{
  "intermediate_size": 512,
  "attn_scale": 0.125,
  "schedule": "wsd",
  "max_seq_len": 1024,
  "train_tokens": 1418000000
}
Each number is 128 + 32 x the weight over its row's rms, rounded and kept within 0 to 255. Layers, rows and columns count from 0. The size above them is the row's rms in percent of the matrix's.

# layer 5 MLP gate, 512x384, rms 0.0449, rows 369-378, columns 192-239
size [104 104  94 101  96 103 150  99  92 101]
[[178 104  54 140  78 112 182  76 162  90 140 161 156 132 155  82 179  88 158 172 157  73  99 136 101 139 118  54 153 119 133 123 169 158 161 118 165 122 169 175 154 150 118 106 108 134  89 145]
 [112 172 106 157 137 128 128 122  93 127 146  82 167 121 121 129 146 109 107 115 139 147 143 114 164 146 119 186 155 134 162 113  84 166 137 120 104 146 123 103 159 165 192 139 184 135 169 121]
 [115  90 110 125 182 106 175 121 157  90  94  58 161 125 135 156 121  76 106 129 143 150 157 117 147 135  85  80 129  98 113 146 180 145 152 102  55 104 143 121 113 145 164 164 136 136 182 135]
 [105  67  57 142 150  60 128 133 101 115 112 142 120  98 160 145  79  88  91 107  96  79 128  97 149 105 126  91  95 131 121  57 116 136 136 126 117 132 103 107 107 153 135 112 173 124 138 116]
 [138 121 102 101  97  90 104 130 109  66  85 138 114 139  84 124 134  71 148 127 184  71 175 157 140 161 176 117 103 147 144 109 122 109 104  93 205 155 140 151 128 170  94  52 146 183 173 127]
 [ 78  85 134 107 131  99 116 108  90 152 210 137 116 137  95 164 119 124  89  78 144 147 148 147 111 136 180 127 120 149 182 100 134 200  75 179 115 139 187 152 147 157 148 121  71 109 110 159]
 [158  85 132 151 135 171 152  81 169 102 105 117 176 120 144 135 128 146 100  75 172  99 162 103 103  93 135 124  74 168 160 144 216  95  84 135 122 126 194 184 144  78 131 141 121  90 122 158]
 [109 128 166 133 136 138 180 125 136  47 103 163 110  88 114 120 112 113 153 146 173 131  70 137  94 146  94  56 113 114 130 147 182 101  87 185  93 135 166 163 165  79 149 132 108  91 100 164]
 [172 160 109 182 142 102 112 147  98  41 172 155 138 159 157  69  97 138  68 159 102 134 136 123 108 120 112 103 164 147  77 103 100 137  99 120 102 173 172  88 140 131 145 170 127 117 116 115]
 [ 70 121 127 120 145 108 138 114 154 112 206 135 132  94 149 116  88 163 150 144 175  98 159 115  83 134 110 100 115  88 117 129 139 127 168 113 150 141 155 111 129 159 110 155 174  98  88 104]]
# layer 5 MLP up, 512x384, rms 0.0431, rows 369-377, columns 192-239
size [100  98  96 103  98  99 158 101  94]
[[103 141 180 133 139 170 131 139 132  60  87 155 137 190 128  97 176 109 129  73 100 136 125 143 138 154 163 195 118  76 108 136  64 112 111  83 115  97 105 115 141 143 111 185 170 178  91  93]
 [118 126 165 141 112  91  91 103 142  96 119 102  74 188 133  98 102 140 103 111 117 118 204  96  99  63 126 143 187 152  52 100 130 124 161 117  85  71  72 155 125  73 127 145  99  79 139 143]
 [135 143  71 187 145 135 200 147 137  98 113  70 123 199  83 107  77 125 147  86 143 196  95  77  75 193 122 136 152  68 156 155 113 105 107 136 128 121 122 143 104 117 122 157 113 110 124 104]
 [170 115 162 167  99 148 148 150 108 121 175 144 135 112 127 188 120 162 109  90 164 102 118 155 165 124 122 114 146 127 128 162 151 160 147 102 188  92 102  98 163 134 135 208  97 111 125 166]
 [114 164 161 118 127 102  91 128 125 148 108 143 103 169 179 199  99  94 105 101  86 106  95 127 141 165  74 121 133  62 145 121 157 171  81  86 113 126  98 151 142  85 130 136 133 168  99 147]
 [167 124 104  99  91 149 141 175  88 152 182  85 155  93 116 142 117 135 110 178 169 144 149 173  91 175 162 149 174 171 113 100 161 172 106 139  66 130  86 154 123 127 124  78  99  96 111 166]
 [ 93 158 129 121 153 102  77 133  97 138 118 164  98  98  84 147  87 121 156 194 109 158 143 191 122 105 151 125 136  77  76  85  86 157 141 104 153 131 112  61 130 145 108 115 122 146 156 129]
 [135 102 136 158 108 176 108 118 109  67 120 199 163  80 112 129  73 116 162 149  95 159 158 162  90 155 113 160 122 212 109 143 129 213 121 128 148 138 138  95 120  84 146 147 107  36 206 158]
 [121 114 127 107 170 170 126 151 148 107 138 152 169 151 121  87 158 154 141 154 119 110 119 101 152 165 132 128 124 144 116 139 160 165 169 157 115 152 114  83 174 145  65 112 144 147 135  95]]
# layer 5 MLP down (transposed), 512x384, rms 0.0441, rows 369-377, columns 192-239
size [ 99  92  99 101 100 101 111 102  95]
[[155  69 114 128 124 154 148 110 102 164  72  92 143 128 102  70 100 138 162 152 108 160 118 165 116 146 101 170 102 167 154 121  97 163 151 129 117 102 148  79 146 116 123 122 161 152 120  68]
 [141 163  93 128 120 117 147  45 145 100 123 139 145 102  36 112 176 119  97 114 158 105  77 103 207 135 173  98  82 131 158  37  60 141 152 110 147 145 196 143 158 107 176 101  96 109 131  67]
 [148 169 141 132 149 136 145 160 175 147 120 136  56 149 118 174 120 144 197  89 135 136 127 106 141 133 146 117 165 186 119 151 116  88  97  94 150  69 144 173 180  92 162 115 146  83 124 165]
 [122 171 154 165 155 107 152 213 132  76  73 162 124  62 119 116 151  94 108 127  98 161 168 140 116 203 110 100 132 100 113 168 150 149 154  97 154 140  82 136 132 126  75 126  96 102 113 137]
 [ 88 158 123 109  97  98 125 120  16 121 130 144 152 109 107  91 145 110 115 107 114 123 158 111 190 147 142 130 136 131 116 129 104 128 160 226 175 104 127 136  91 145 121  73  94 124 188 139]
 [172 180 235 109 143  99 171 173  72 237 123  88 129 122 114  65 105 168 118 125 179 133 156 164 136 105  94 182 104 164 146 177 108  84 104 126 128  87 124 127 118 132 138 128 141  92  90 120]
 [123 131 121 119 125 125 107 128 125 125 126 147 122 124 129 126 120 126 134 138 132 131 120 138 126 130 125 128 120 113 106  79 129 142 143 118 139 131 121 120 130 132 118 122 117 136 139 117]
 [127  60 102 179 144  99 110 155 176 113 136 130 146 121 103 173 146 102 125 133 109 130 118 103  70  93 173 150  71 181 113 141 161 124 110 159 130 162 132 138 142 149  75 161  97  65 103  93]
 [ 98 160  96  80 163 131  78  83 159 176 214 101 148 205 125 189 144 100 147 103 128  82 164 149  97 140  85 113 117 147 156 147 164 131 101 117  97  97 122  95 149 170 222 145 165 106 128 189]]